python train.py --d_model=192 --head_dim=64 --vocab_size=833 --norm_place="pre" --positions="learned" --tie_embeddings=true --init="normal" --init_std_up=0.0559 --lr=0.00211 --weight_decay=0.082 --train_tokens=599300000
Each number is 50 + 10 x the weight over the matrix's rms, rounded and kept within 0 to 99. Layers, rows and columns count from 0.

# down: layer 11 MLP down (transposed), 768x192, rms 0.108, rows 613-630, columns 0-191
# up: layer 11 MLP up, 768x192, rms 0.106, rows 614-631, columns 0-191
down613:50 48 31 55 49 53 51 56 45 30 56 48 50 54 47 51 64 32 74 64 31 49 38 34 55 58 64 57 38 66 31 39 55 39 50 55 48 59 62 36 53 60 44 53 61 55 35 32 62 53 63 57 48 26 75 51 53 44 56 47 39 48 39 42 54 50 55 43 57 40 37 51 49 55 48 50 59 57 43 31 48 44 36 41 54 51 41 47 32 47 45 46 35 74 31 70 58 51 51 62 63 45 56 53 62 38 50 46 63 62 49 57 41 55 52 34 60 45 52 45 74 45 38 58 63 38 53 62 54 57 50 43 61 52 52 53 62 58 52 35 37 30 47 08 49 53 63 50 52 44 53 43 56 39 72 40 39 40 36 60 42 49 36 43 32 63 77 52 50 51 60 64 50 54 54 49 40 26 76 51 54 47 57 57 53 50 55 57 51 46 59 60
up614:59 64 42 34 49 52 53 43 45 31 56 62 51 58 45 66 42 32 58 42 52 41 41 51 58 53 38 50 56 41 29 48 40 56 41 63 79 42 59 46 64 22 62 52 65 50 51 38 53 71 47 58 34 58 51 53 68 57 55 47 55 51 56 39 60 66 42 45 40 26 45 49 47 59 56 25 48 38 39 48 39 51 54 51 49 43 39 51 44 57 41 45 65 28 48 56 59 66 57 45 37 56 37 54 66 38 66 38 58 40 41 64 51 57 58 50 68 55 34 57 56 45 54 65 33 46 62 67 45 44 53 47 32 35 63 59 52 44 54 48 50 59 34 24 52 51 20 57 55 28 53 47 58 41 55 35 50 41 68 51 57 43 46 61 53 54 60 52 67 47 40 53 41 41 60 48 39 65 43 54 46 62 68 52 53 62 47 57 56 45 65 70
down614:39 62 52 48 36 60 36 49 64 49 56 50 42 43 52 51 63 53 53 41 60 50 37 41 58 37 40 39 47 65 56 40 46 62 44 46 37 41 37 42 54 53 54 61 47 52 54 49 44 55 52 58 45 42 55 62 68 57 37 60 68 72 38 59 60 52 39 35 43 35 21 63 57 50 51 55 35 38 37 39 73 26 45 56 61 62 46 52 33 65 44 50 42 71 33 44 43 52 58 53 37 70 41 54 50 53 64 48 69 73 60 33 44 61 56 46 51 62 53 57 53 51 48 72 52 53 44 57 61 50 44 56 59 35 54 32 66 42 60 39 32 46 57 57 57 46 63 40 68 53 51 28 58 54 44 47 48 45 29 62 57 54 50 72 54 33 37 40 45 50 54 27 59 47 34 47 58 54 61 45 48 62 64 50 38 52 61 32 38 53 59 35
up615:24 49 62 57 49 46 62 46 41 42 46 55 82 54 44 69 47 46 48 48 63 56 64 54 44 41 48 44 54 58 51 31 37 49 55 52 55 38 43 55 56 77 58 21 44 51 40 45 66 59 56 59 55 60 67 42 41 49 49 69 57 62 64 40 56 48 51 64 56 57 40 54 49 50 46 40 46 59 46 60 51 43 49 49 45 55 58 54 36 43 38 50 45 26 39 51 56 48 55 35 48 45 57 59 52 54 57 63 47 58 43 74 68 48 48 31 41 33 54 54 55 47 53 52 43 38 54 47 40 57 50 40 57 38 52 42 33 55 50 48 74 63 40 39 55 62 27 57 66 46 57 52 36 68 37 43 57 44 68 61 65 41 56 59 73 33 67 60 50 55 42 35 53 36 40 32 47 49 43 58 50 51 49 28 43 48 68 71 48 53 43 56
down615:43 57 35 51 44 35 54 65 38 59 52 50 37 33 63 48 33 61 38 49 47 46 34 55 33 52 66 40 51 45 48 57 59 62 64 72 53 59 57 50 46 54 41 58 50 48 41 69 31 53 66 40 35 57 33 72 32 47 50 46 65 67 38 65 63 47 56 51 72 48 52 70 50 59 69 35 53 44 68 50 61 62 36 36 45 46 50 49 60 56 53 54 52 43 45 47 63 36 50 62 51 68 40 60 57 53 42 78 78 48 39 33 51 47 57 45 36 54 44 38 46 33 42 76 28 57 68 44 35 43 50 61 58 56 28 31 63 35 45 38 36 47 30 40 55 42 49 66 47 48 36 43 44 46 49 56 38 56 55 29 41 37 59 61 46 34 70 60 40 68 55 55 42 42 52 43 52 33 44 51 67 36 62 56 52 38 71 46 52 48 46 60
up616:32 65 49 37 59 57 53 47 54 56 68 42 48 45 61 69 62 51 42 46 72 53 47 32 68 64 31 46 45 46 52 43 50 55 51 32 45 37 55 43 81 60 29 47 35 44 53 51 57 47 45 44 32 60 70 44 60 48 52 59 51 51 58 52 59 48 62 51 64 58 52 38 38 52 48 45 25 54 47 44 42 44 58 32 57 46 60 45 57 55 62 58 56 51 62 56 47 51 62 28 44 47 63 59 67 63 57 49 74 62 17 54 51 54 49 62 50 46 47 42 48 46 35 44 42 41 33 41 44 52 57 34 47 26 61 49 48 67 35 53 58 59 50 43 50 37 50 53 48 49 49 72 52 62 37 36 32 39 57 45 56 44 54 63 74 63 60 37 49 47 73 47 42 44 43 36 38 54 52 56 46 61 64 54 53 62 33 59 56 46 54 37
down616:55 77 48 46 46 39 47 60 58 64 52 41 35 57 55 53 69 44 46 33 53 46 53 42 53 72 53 64 43 31 51 61 42 60 37 54 66 41 65 43 61 60 76 61 36 46 29 46 41 51 59 32 50 53 60 49 48 41 54 38 44 51 35 40 55 44 52 62 65 32 54 47 64 55 37 47 54 58 42 42 42 32 48 55 62 48 59 50 40 53 51 52 52 38 30 63 56 41 48 55 48 56 50 56 54 51 40 60 61 49 66 46 60 47 33 56 54 60 54 64 63 43 39 54 37 57 49 59 42 45 42 39 41 56 39 59 47 39 57 51 49 52 35 37 57 61 37 47 72 36 39 48 48 55 70 51 43 44 25 59 47 59 62 53 35 50 57 48 63 38 47 53 39 48 55 37 49 49 27 51 57 67 42 63 57 45 36 58 57 48 48 61
up617:28 62 63 46 56 51 59 46 31 52 32 60 52 42 41 64 44 49 34 58 69 43 51 64 51 47 47 67 42 57 43 47 52 54 48 38 37 43 45 53 42 53 43 29 28 40 43 45 69 51 53 48 48 75 60 39 55 62 51 52 32 32 58 62 65 45 40 56 59 41 56 55 57 60 40 51 50 49 58 50 47 51 55 55 62 58 53 55 60 50 46 41 37 60 53 57 48 50 50 63 33 34 51 71 42 48 48 33 79 43 37 48 71 58 61 26 39 56 63 42 41 43 36 57 53 56 54 65 50 43 53 56 62 54 44 46 40 33 45 41 41 38 36 46 36 53 36 63 45 50 37 64 59 53 46 49 28 57 49 61 70 46 60 48 58 62 52 55 45 35 45 59 44 57 53 52 46 49 55 48 56 39 49 46 53 54 35 57 60 54 54 60
down617:49 68 43 52 42 40 45 52 43 38 43 56 41 48 43 38 62 45 34 46 36 46 51 60 42 62 70 43 39 53 43 38 68 49 49 40 45 56 42 48 38 59 54 41 31 60 48 54 59 43 41 56 44 56 52 56 54 53 56 48 44 49 69 48 50 45 47 51 62 47 48 38 49 45 52 53 46 45 28 57 55 44 41 62 55 30 39 46 47 41 49 75 36 64 62 57 55 60 31 52 42 56 50 50 48 53 40 39 38 48 58 66 43 69 47 62 63 68 58 52 62 60 38 55 57 55 46 50 48 60 60 44 41 49 35 45 39 53 62 66 39 59 67 34 59 61 36 52 45 60 64 42 45 44 21 42 40 56 50 52 63 54 41 52 48 59 64 37 52 50 50 52 54 53 53 51 52 46 65 49 57 45 59 52 50 53 61 38 44 62 37 55
up618:42 44 46 38 28 52 64 47 42 44 35 55 51 37 36 51 53 46 38 54 68 39 46 62 59 56 43 55 58 43 24 59 32 77 46 48 61 48 41 51 42 41 43 27 66 39 39 54 67 68 56 48 48 49 38 61 63 31 49 76 49 62 44 48 75 58 47 48 50 54 59 51 47 38 58 44 57 58 54 52 49 54 44 49 55 52 32 45 61 50 61 39 57 42 45 47 41 44 37 65 52 68 61 47 46 39 50 50 51 79 41 49 41 40 54 53 58 45 57 56 53 43 38 56 56 56 35 56 43 44 65 64 59 41 60 65 49 56 48 57 58 51 58 47 51 41 33 58 49 50 56 54 45 61 51 46 61 66 60 70 65 58 61 49 46 42 54 47 44 45 53 48 38 41 62 41 43 46 63 55 54 47 44 38 46 41 57 38 39 49 41 58
down618:43 54 55 57 34 44 55 49 55 53 64 38 56 52 54 49 50 31 67 60 37 55 28 43 44 63 47 54 61 46 33 53 41 57 53 44 50 42 50 34 41 61 56 41 54 22 54 30 43 39 59 48 58 59 73 49 43 37 66 46 45 47 64 43 47 47 47 48 51 55 53 36 47 56 62 52 55 50 36 58 61 50 48 58 56 68 60 49 41 50 78 48 52 40 55 48 66 54 48 54 56 50 44 52 49 45 40 38 24 36 52 49 56 62 54 39 54 56 49 33 56 31 39 50 32 62 57 51 72 36 42 52 48 45 52 52 41 48 62 42 58 50 52 40 54 46 65 52 47 48 45 38 46 50 62 52 59 55 55 47 56 52 48 51 40 65 46 66 60 60 60 55 57 38 45 46 41 66 50 57 40 41 37 65 50 34 74 56 45 49 62 53
up619:45 43 52 59 35 36 35 42 62 34 57 66 45 63 37 60 65 43 33 51 50 70 38 61 58 48 59 73 50 61 50 52 52 40 38 40 48 54 39 44 40 71 62 41 47 66 38 63 60 52 59 43 56 54 49 29 56 43 58 57 38 63 50 47 57 55 51 45 56 47 58 51 68 53 71 41 41 44 33 54 52 51 52 52 26 52 48 60 46 44 68 63 46 46 64 44 59 38 59 39 53 35 37 49 41 45 50 41 53 44 44 65 42 50 50 46 50 51 71 48 56 57 58 46 50 56 55 49 45 66 58 38 67 54 60 40 40 55 34 43 49 55 59 48 42 28 44 58 37 46 35 68 65 42 38 57 54 43 41 50 55 48 44 38 57 41 46 58 68 41 30 45 53 60 65 50 47 55 55 57 31 59 70 44 63 50 51 55 62 64 51 55
down619:26 59 58 59 65 57 52 56 31 47 62 52 57 42 49 51 54 49 56 45 57 67 55 58 38 34 64 36 46 24 51 67 46 53 39 53 55 51 56 40 55 51 49 73 48 38 39 54 52 45 55 49 51 61 43 44 43 82 58 51 73 43 62 56 54 53 55 55 44 64 48 50 44 47 48 42 48 41 67 42 49 46 43 53 57 51 40 61 62 51 61 51 34 50 39 45 54 52 51 40 37 72 42 66 43 55 57 57 43 49 48 45 53 34 46 49 52 57 55 46 33 45 51 66 49 56 46 43 41 46 45 56 46 26 63 31 39 55 41 55 62 44 63 50 42 51 50 47 41 64 58 78 31 43 50 54 50 60 39 60 48 46 59 44 52 52 48 40 52 50 47 42 50 50 47 42 42 48 60 48 45 55 38 49 45 42 59 57 50 49 53 37
up620:49 58 49 48 49 49 50 42 50 43 70 63 60 60 24 52 40 46 35 56 58 43 39 72 69 66 46 64 52 34 49 63 29 55 55 46 62 42 48 48 49 35 47 34 49 29 62 45 46 77 56 49 45 53 46 43 59 33 50 57 49 54 55 63 47 50 60 51 34 57 52 45 60 51 39 50 45 56 59 51 50 60 60 43 54 41 36 59 61 46 51 49 52 51 47 42 49 63 49 53 39 51 66 43 48 46 48 45 47 43 33 60 46 45 54 52 44 38 38 65 49 55 35 51 40 56 47 67 59 59 51 32 48 34 51 58 46 47 29 44 65 49 49 48 45 47 29 59 36 57 63 43 47 58 51 38 55 57 45 62 53 59 59 57 40 58 71 53 39 38 63 45 28 32 61 58 61 51 52 48 50 67 48 48 53 43 51 60 52 56 53 71
down620:64 51 53 62 42 32 50 52 54 78 36 42 40 27 67 50 55 46 44 32 48 52 61 37 43 64 55 44 36 45 40 39 56 55 66 45 50 66 48 46 52 67 43 61 52 55 59 49 50 51 66 44 54 43 52 56 48 65 43 45 67 43 45 37 63 40 46 47 51 42 56 40 50 56 55 48 55 41 49 48 43 48 46 59 32 51 51 41 60 50 60 57 45 56 56 51 60 69 28 34 58 58 55 61 59 43 41 52 47 60 55 49 46 36 55 51 50 52 52 49 44 39 58 56 43 54 63 43 45 39 50 68 50 61 36 63 48 59 55 44 47 52 38 59 37 44 62 48 56 61 41 46 58 47 46 56 54 44 58 56 55 42 46 42 59 36 56 49 42 59 51 47 66 57 48 47 49 49 43 52 37 25 49 56 53 50 55 52 41 49 44 43
up621:59 48 48 58 32 45 46 55 43 46 41 49 60 39 47 63 41 50 50 53 50 48 62 42 61 42 34 48 49 58 47 56 35 66 53 37 48 60 44 44 56 56 38 56 49 55 55 56 67 43 65 72 53 48 37 50 40 35 57 57 60 43 61 39 73 40 47 31 68 43 50 51 38 55 51 48 52 56 46 63 59 58 54 42 34 53 69 50 64 48 51 64 47 33 61 37 63 40 69 59 59 32 48 45 48 48 50 64 51 53 34 58 68 54 36 46 69 56 53 46 65 51 50 27 52 51 22 46 50 58 59 49 46 46 58 71 53 39 66 44 45 50 44 49 51 49 37 41 62 48 50 58 58 58 62 46 54 41 44 57 52 50 43 56 54 38 49 48 51 57 38 39 39 58 53 31 35 57 45 67 46 44 64 51 56 59 60 35 36 44 57 57
down621:49 50 34 53 48 58 69 44 55 59 60 27 55 42 47 65 44 48 35 48 46 47 59 62 37 61 53 39 69 52 34 48 48 47 47 43 45 38 63 49 57 47 52 47 49 51 73 51 24 44 48 56 63 51 34 58 37 40 36 51 52 39 46 49 59 46 44 54 53 37 25 45 54 56 52 54 61 45 63 58 43 47 51 56 57 52 61 36 46 47 44 51 44 58 45 55 33 54 61 49 58 58 53 46 56 43 38 52 54 79 48 37 52 38 32 54 53 47 58 52 53 47 63 54 43 58 51 50 42 68 35 64 50 53 40 43 48 50 52 56 60 65 36 79 50 58 59 55 50 68 63 51 59 56 56 43 46 39 47 46 60 54 41 54 68 42 63 58 44 60 49 41 52 44 47 54 60 40 26 40 55 65 51 31 36 29 42 47 65 50 54 28
up622:42 59 53 55 51 40 34 50 41 55 62 63 66 42 55 37 24 46 60 53 58 38 61 58 53 56 45 30 56 56 63 67 51 64 47 33 54 48 41 37 44 40 58 39 54 42 54 63 43 48 66 38 50 51 32 55 49 45 53 44 37 39 59 51 58 46 47 34 54 41 51 49 53 70 62 54 46 48 44 33 47 51 67 41 46 51 57 48 38 26 48 60 48 60 60 44 65 55 44 53 48 70 36 48 41 38 58 52 47 59 52 46 71 48 56 59 53 61 33 43 35 62 44 53 49 63 70 46 51 40 40 53 45 57 41 37 47 50 40 78 59 36 45 45 47 54 42 44 48 50 37 56 49 63 53 45 48 55 65 57 50 42 50 46 63 50 42 62 53 55 47 47 38 50 49 32 46 53 57 54 43 63 46 63 60 46 51 55 32 68 54 40
down622:45 44 53 45 47 61 62 41 60 58 49 51 37 49 49 43 42 69 58 48 44 59 31 44 44 53 45 50 40 48 47 62 54 54 41 53 50 48 47 49 43 39 56 44 63 52 33 48 55 50 53 34 57 60 47 57 38 52 43 52 56 50 43 54 52 48 47 62 61 52 47 50 57 50 56 70 56 63 53 47 47 53 36 49 38 57 45 42 69 42 60 74 49 51 54 48 52 47 31 58 50 44 63 57 48 45 44 58 49 39 61 49 46 42 53 49 56 63 52 61 59 48 51 49 54 43 55 48 36 26 44 50 58 47 47 54 43 42 57 34 29 57 51 76 53 64 69 46 34 17 46 40 58 49 48 57 64 50 50 44 47 62 51 63 32 51 43 47 49 36 46 63 60 59 38 52 49 54 53 53 45 79 59 36 59 39 61 44 54 50 46 45
up623:47 58 60 66 49 49 42 52 35 39 48 43 55 54 44 52 30 53 57 61 68 67 43 59 56 49 35 69 49 49 58 50 37 66 40 59 55 35 28 43 43 64 58 38 54 55 53 61 61 46 36 34 60 45 51 42 49 38 41 60 51 64 58 41 53 46 48 60 67 47 42 43 64 44 59 49 33 60 45 63 43 38 60 45 37 49 45 51 57 43 46 59 55 47 44 57 46 59 44 49 46 52 57 54 54 43 56 39 46 40 54 55 44 56 56 39 49 46 37 41 39 42 52 54 43 46 67 48 53 41 32 52 55 38 66 40 45 55 45 66 60 39 62 49 37 55 50 66 40 62 48 54 53 67 46 57 45 35 44 53 46 66 46 44 59 31 62 39 34 58 38 45 49 37 47 49 46 50 47 70 53 52 56 62 43 38 44 58 50 49 55 60
down623:57 49 47 44 43 41 36 31 51 26 40 70 39 42 54 60 44 46 32 42 54 43 56 68 58 49 38 47 45 61 51 37 62 53 49 50 50 52 53 51 51 53 46 59 48 52 60 44 52 41 69 59 55 45 59 48 46 54 42 47 56 49 50 59 51 46 68 44 41 49 45 44 44 37 45 42 55 64 50 63 21 51 60 60 60 38 53 55 50 59 33 47 46 45 47 53 47 45 56 61 42 63 39 55 48 42 45 45 42 45 46 47 38 48 63 65 44 62 55 48 43 59 51 53 41 64 54 48 44 61 69 50 39 49 53 60 50 49 53 51 53 56 58 39 45 23 54 58 68 50 47 59 59 45 44 52 50 44 46 49 32 58 41 49 42 56 37 48 62 50 46 32 52 54 48 46 34 75 56 67 63 50 56 43 52 60 50 39 53 45 48 57
up624:33 36 57 45 51 47 64 58 61 36 51 47 54 55 52 72 45 43 48 54 57 62 52 55 62 70 52 68 37 73 42 54 67 51 37 47 59 36 58 49 58 43 47 40 58 49 49 63 54 70 54 54 53 44 55 45 46 46 52 58 53 58 56 52 52 55 47 51 44 50 45 64 58 35 76 48 53 46 49 51 49 35 51 50 39 47 46 57 50 59 46 54 43 45 39 54 48 40 40 54 58 63 43 52 72 37 59 43 78 46 47 55 58 38 33 51 59 36 41 72 58 50 54 41 54 50 39 52 44 81 49 36 58 37 58 72 47 51 52 47 45 41 45 39 62 41 57 58 48 47 58 56 54 55 52 47 42 54 64 48 52 43 51 49 40 40 60 55 44 61 50 52 46 47 50 46 36 38 40 51 43 33 43 38 48 36 51 36 42 36 64 44
down624:54 41 49 54 62 41 30 40 45 45 39 53 44 47 50 47 51 65 65 46 66 50 52 43 62 43 46 71 45 49 48 55 62 50 50 71 53 29 38 54 45 62 65 50 48 53 48 51 41 52 51 43 65 38 52 46 36 46 19 55 52 40 67 50 54 37 74 53 49 60 52 61 51 36 64 49 58 62 53 55 60 43 73 41 56 44 45 53 75 62 36 29 43 40 47 41 44 44 63 43 59 54 63 35 58 49 48 52 40 52 63 51 52 41 49 47 54 37 46 45 48 48 47 55 74 56 41 43 25 48 48 63 46 54 43 46 69 52 50 67 40 52 41 77 57 46 50 62 53 51 41 58 52 74 54 47 40 50 42 43 47 71 42 47 53 48 52 31 36 55 42 37 42 42 63 42 47 43 47 49 63 64 60 42 25 43 50 41 43 46 59 56
up625:44 62 45 57 49 60 47 32 43 58 34 66 43 20 47 54 29 39 52 70 50 48 59 45 64 38 48 44 55 61 36 61 55 64 59 58 55 62 49 49 55 46 47 53 62 55 32 65 55 38 43 62 60 72 51 58 42 48 58 72 59 44 50 48 64 47 51 55 63 49 62 48 50 48 64 48 58 53 48 58 49 51 43 26 62 47 62 53 60 46 49 56 65 42 52 60 40 37 34 54 58 38 33 41 29 49 65 49 53 60 56 54 66 41 39 48 39 52 50 52 49 45 59 34 58 57 56 49 27 37 40 45 69 51 51 42 46 61 48 60 48 61 49 41 57 43 44 60 51 44 43 48 46 50 49 49 53 50 48 59 48 52 50 54 47 42 55 62 48 57 50 46 49 48 48 35 53 51 48 48 24 16 53 59 54 39 63 59 36 60 62 56
down625:60 38 45 34 59 43 50 65 68 40 64 46 53 63 55 53 66 61 52 41 55 50 57 37 39 69 37 36 42 56 60 41 41 50 38 53 52 52 35 44 51 54 46 42 48 50 48 47 47 54 38 42 41 44 56 49 52 49 49 48 33 53 60 37 39 54 49 51 57 55 59 61 52 47 36 59 46 44 46 44 43 46 53 61 44 47 55 47 39 48 44 36 50 57 48 50 53 61 72 52 41 57 42 68 48 51 65 59 59 64 46 45 49 53 53 79 72 41 58 41 33 48 44 43 45 46 57 65 48 54 51 55 49 60 61 54 48 54 53 43 42 34 48 54 50 64 47 65 44 69 44 48 45 40 45 28 41 41 70 55 53 43 47 79 48 39 43 54 56 38 43 59 46 34 43 59 38 41 45 36 65 50 65 37 60 63 40 55 81 48 38 52
up626:53 45 64 53 30 26 46 48 50 47 65 49 51 40 49 58 49 53 51 38 58 66 49 57 32 54 39 58 54 71 47 47 38 64 53 62 51 65 45 62 56 39 51 60 57 44 45 39 45 44 51 50 58 46 65 65 58 57 51 41 57 53 60 37 46 51 66 45 68 56 64 52 49 59 53 59 36 54 19 39 45 54 57 28 38 45 47 50 53 49 52 55 61 49 41 31 61 48 73 29 47 35 36 59 71 39 59 42 63 56 59 62 49 61 52 32 51 51 51 59 39 56 53 37 40 51 40 63 51 41 43 51 54 59 58 48 63 71 55 50 62 60 29 48 59 46 65 48 43 52 26 59 39 58 39 41 54 41 63 50 54 36 51 55 59 37 34 49 52 48 56 68 57 42 41 25 32 46 53 49 32 48 57 42 52 46 47 36 23 49 50 54
down626:58 60 43 45 64 54 43 47 55 72 40 57 42 32 39 45 67 39 38 40 57 35 54 39 37 57 54 44 54 52 45 55 46 38 36 51 52 70 60 46 63 57 48 66 49 47 37 48 58 64 53 53 45 50 46 48 49 38 51 48 51 63 40 28 44 60 46 42 48 60 28 60 49 39 50 44 62 47 55 50 41 56 44 56 39 72 39 41 59 50 52 44 61 59 46 60 42 48 57 50 57 50 49 51 51 66 35 67 56 59 44 46 48 36 27 25 39 65 73 69 33 66 33 51 59 49 62 43 76 49 39 61 49 52 52 56 44 55 53 62 51 56 45 51 56 40 52 72 70 42 49 42 45 52 28 36 68 30 48 74 66 50 49 40 42 32 52 29 69 67 54 54 31 46 65 40 53 55 47 55 60 46 53 57 60 64 43 49 51 41 50 32
up627:46 40 45 51 37 52 61 54 61 54 45 34 43 46 52 54 39 49 40 32 63 46 63 50 68 42 53 48 65 45 28 58 53 66 44 27 64 66 58 44 41 40 52 56 52 48 46 56 59 57 45 56 51 52 37 57 51 42 53 54 61 58 35 37 62 46 59 55 50 59 59 39 56 44 57 40 62 49 30 45 58 41 45 48 44 61 29 38 70 41 55 59 49 34 48 50 52 40 52 48 40 59 48 36 56 50 52 64 48 53 55 56 58 57 49 47 49 51 54 65 45 50 47 52 34 48 41 68 55 55 65 44 42 43 61 60 56 50 31 49 42 48 38 48 65 47 34 69 70 60 40 60 43 56 44 26 45 51 55 62 53 39 49 60 44 42 58 40 52 71 37 50 32 40 61 35 44 47 57 61 51 43 57 50 49 45 51 50 43 36 49 53
down627:57 51 58 65 44 54 58 37 32 64 50 57 56 49 57 56 51 45 46 52 39 45 40 51 43 54 68 52 40 57 43 43 36 37 51 48 42 61 41 57 53 62 54 64 50 57 54 37 50 41 55 59 62 44 59 49 54 50 65 57 55 58 57 40 61 54 63 46 52 50 51 38 61 55 44 48 54 65 50 41 38 55 42 61 57 65 46 44 43 36 51 54 60 58 47 53 59 59 40 43 53 53 49 51 53 42 42 39 40 41 50 55 49 51 31 33 29 57 51 57 47 58 43 53 55 52 34 49 63 52 53 46 44 46 38 51 40 48 57 39 50 63 47 64 49 50 55 67 60 48 57 44 25 45 56 49 57 31 50 57 40 57 42 49 46 56 60 49 59 51 68 57 43 52 63 46 38 57 58 37 21 41 46 38 54 45 45 60 48 45 63 41
up628:60 52 43 59 62 59 40 48 38 49 32 47 50 52 47 60 39 32 48 52 50 53 64 40 68 63 39 62 51 42 54 57 51 56 45 57 60 56 59 51 45 74 42 32 43 56 51 61 45 61 40 41 37 64 52 41 42 51 51 71 53 53 69 59 67 65 51 46 57 59 35 59 33 74 39 28 69 58 75 53 46 45 60 49 56 45 37 47 58 40 42 44 58 52 43 35 63 42 50 62 41 47 42 48 58 37 47 55 52 56 45 62 65 62 47 42 50 51 59 40 48 47 38 54 42 46 37 68 51 44 39 49 37 43 49 55 43 52 33 58 62 59 32 38 47 48 30 40 55 38 46 77 56 49 35 44 73 56 50 82 56 43 42 57 58 49 48 52 54 62 55 43 44 62 45 33 56 42 52 54 50 47 46 51 56 45 40 52 35 46 65 48
down628:43 57 37 39 66 47 58 40 46 50 52 46 56 47 53 52 56 58 50 65 38 58 47 54 40 44 58 61 65 54 48 56 64 62 44 66 33 44 48 49 36 52 43 52 57 49 69 51 53 47 46 34 57 47 55 54 32 48 78 72 49 63 46 36 48 30 69 58 49 51 51 50 46 56 41 40 62 50 46 47 41 60 46 41 50 46 55 60 30 55 57 46 60 44 36 57 67 57 42 46 50 57 53 50 69 52 44 53 67 42 47 34 53 48 38 64 28 53 45 43 65 54 29 48 43 53 26 54 56 49 60 41 64 54 54 36 69 26 58 29 45 53 46 50 52 40 44 36 51 41 48 46 43 54 64 49 48 49 47 44 52 61 29 59 48 45 29 35 63 84 58 58 39 46 39 34 62 62 53 49 37 53 50 45 39 46 69 61 57 61 56 45
up629:38 42 62 63 38 31 61 39 56 43 56 52 66 52 36 51 44 55 39 58 57 42 67 57 54 52 47 54 61 54 31 54 42 75 43 49 40 44 42 36 60 60 42 36 41 46 47 44 36 40 65 51 30 60 50 45 47 41 63 62 57 38 51 47 62 44 50 60 52 44 44 64 52 61 71 54 49 38 47 53 48 66 50 43 42 50 34 72 31 26 47 76 48 39 45 60 48 54 42 51 67 60 60 51 50 52 48 47 49 47 40 64 47 50 49 36 65 65 55 52 57 45 40 46 44 12 28 59 56 48 43 30 61 51 55 45 48 48 49 63 34 55 40 54 64 51 52 49 69 35 44 49 41 58 62 54 52 53 45 54 73 53 31 59 61 50 41 35 40 52 43 47 53 44 59 31 33 63 56 69 30 46 61 57 63 62 47 52 52 71 48 46
down629:65 51 60 53 44 43 53 77 61 55 65 29 59 41 41 55 52 45 63 70 57 44 56 41 37 44 70 32 64 41 53 56 61 58 51 32 41 65 56 40 53 54 41 39 44 46 41 53 52 57 36 48 50 48 38 64 51 47 50 61 50 46 46 46 45 51 35 40 48 62 33 72 76 52 54 54 69 49 43 62 68 61 47 34 47 54 46 33 58 55 42 35 64 35 51 42 47 35 50 67 52 55 53 32 57 44 38 47 33 46 53 48 54 45 50 65 50 55 58 69 56 54 55 41 74 53 42 35 46 65 48 42 67 44 31 35 53 45 46 48 68 62 52 40 50 37 24 67 51 57 52 44 66 58 41 36 52 30 49 81 63 36 37 40 58 40 59 63 44 33 49 65 61 56 36 45 55 54 41 51 55 20 55 40 52 51 38 43 31 52 46 38
up630:38 49 49 49 56 47 53 65 49 41 56 43 61 45 41 54 43 48 42 55 59 56 49 68 68 60 48 57 44 55 54 70 54 65 59 34 38 54 42 47 39 46 43 47 42 49 46 57 68 36 46 45 44 48 51 46 47 36 60 72 49 66 48 32 55 52 70 48 58 61 53 49 57 41 63 60 60 56 51 56 58 44 50 41 62 54 49 71 74 41 39 55 55 49 45 67 40 48 45 46 50 35 47 47 57 37 53 54 57 57 42 58 42 31 46 31 42 49 33 64 24 67 45 70 52 48 53 60 50 43 72 48 65 34 50 57 61 57 30 53 47 36 58 47 41 40 48 39 41 63 40 36 51 59 53 42 49 47 44 52 50 51 36 47 57 31 46 50 39 41 33 65 50 49 51 29 52 50 58 58 54 59 65 41 54 52 36 61 46 54 55 60
down630:46 47 57 71 57 56 41 51 44 34 41 54 43 62 52 44 56 57 63 51 64 44 46 54 42 35 60 49 41 39 62 34 48 57 61 73 45 37 64 32 55 50 23 73 53 37 54 49 54 47 64 49 57 38 52 49 60 51 60 53 44 40 48 58 50 56 53 58 53 55 46 25 62 40 39 57 49 54 54 41 29 61 41 66 50 59 51 47 41 41 51 44 44 41 37 40 51 59 58 45 47 41 55 49 38 46 47 44 42 55 48 40 60 41 49 46 52 43 44 37 56 57 56 47 46 56 39 28 34 49 67 63 36 54 60 44 47 58 72 52 60 63 50 65 53 43 59 61 61 47 59 65 38 43 59 33 34 60 44 66 46 50 40 76 50 45 53 54 39 50 52 44 51 56 61 58 37 54 43 51 50 49 34 40 55 51 70 47 52 41 64 46
up631:43 49 62 45 66 47 45 51 43 47 64 56 53 56 54 48 43 49 54 38 60 56 59 49 57 52 44 51 50 48 56 58 38 43 38 60 70 44 54 56 60 44 57 22 62 59 61 52 63 59 42 58 48 54 71 29 46 45 50 64 54 57 75 46 52 41 61 55 58 44 69 40 68 53 51 50 63 34 51 54 46 54 36 38 36 28 65 60 42 32 30 52 51 33 50 60 52 45 61 71 41 39 65 49 37 50 66 45 42 42 36 60 61 58 31 38 51 26 48 65 67 43 49 56 50 51 54 45 39 35 61 40 58 23 68 48 38 48 54 53 42 78 51 37 37 58 43 46 35 56 61 50 45 59 52 44 42 54 56 69 58 54 52 41 58 56 56 38 39 59 44 43 28 71 37 20 45 55 55 46 54 55 54 49 58 41 28 51 61 58 57 43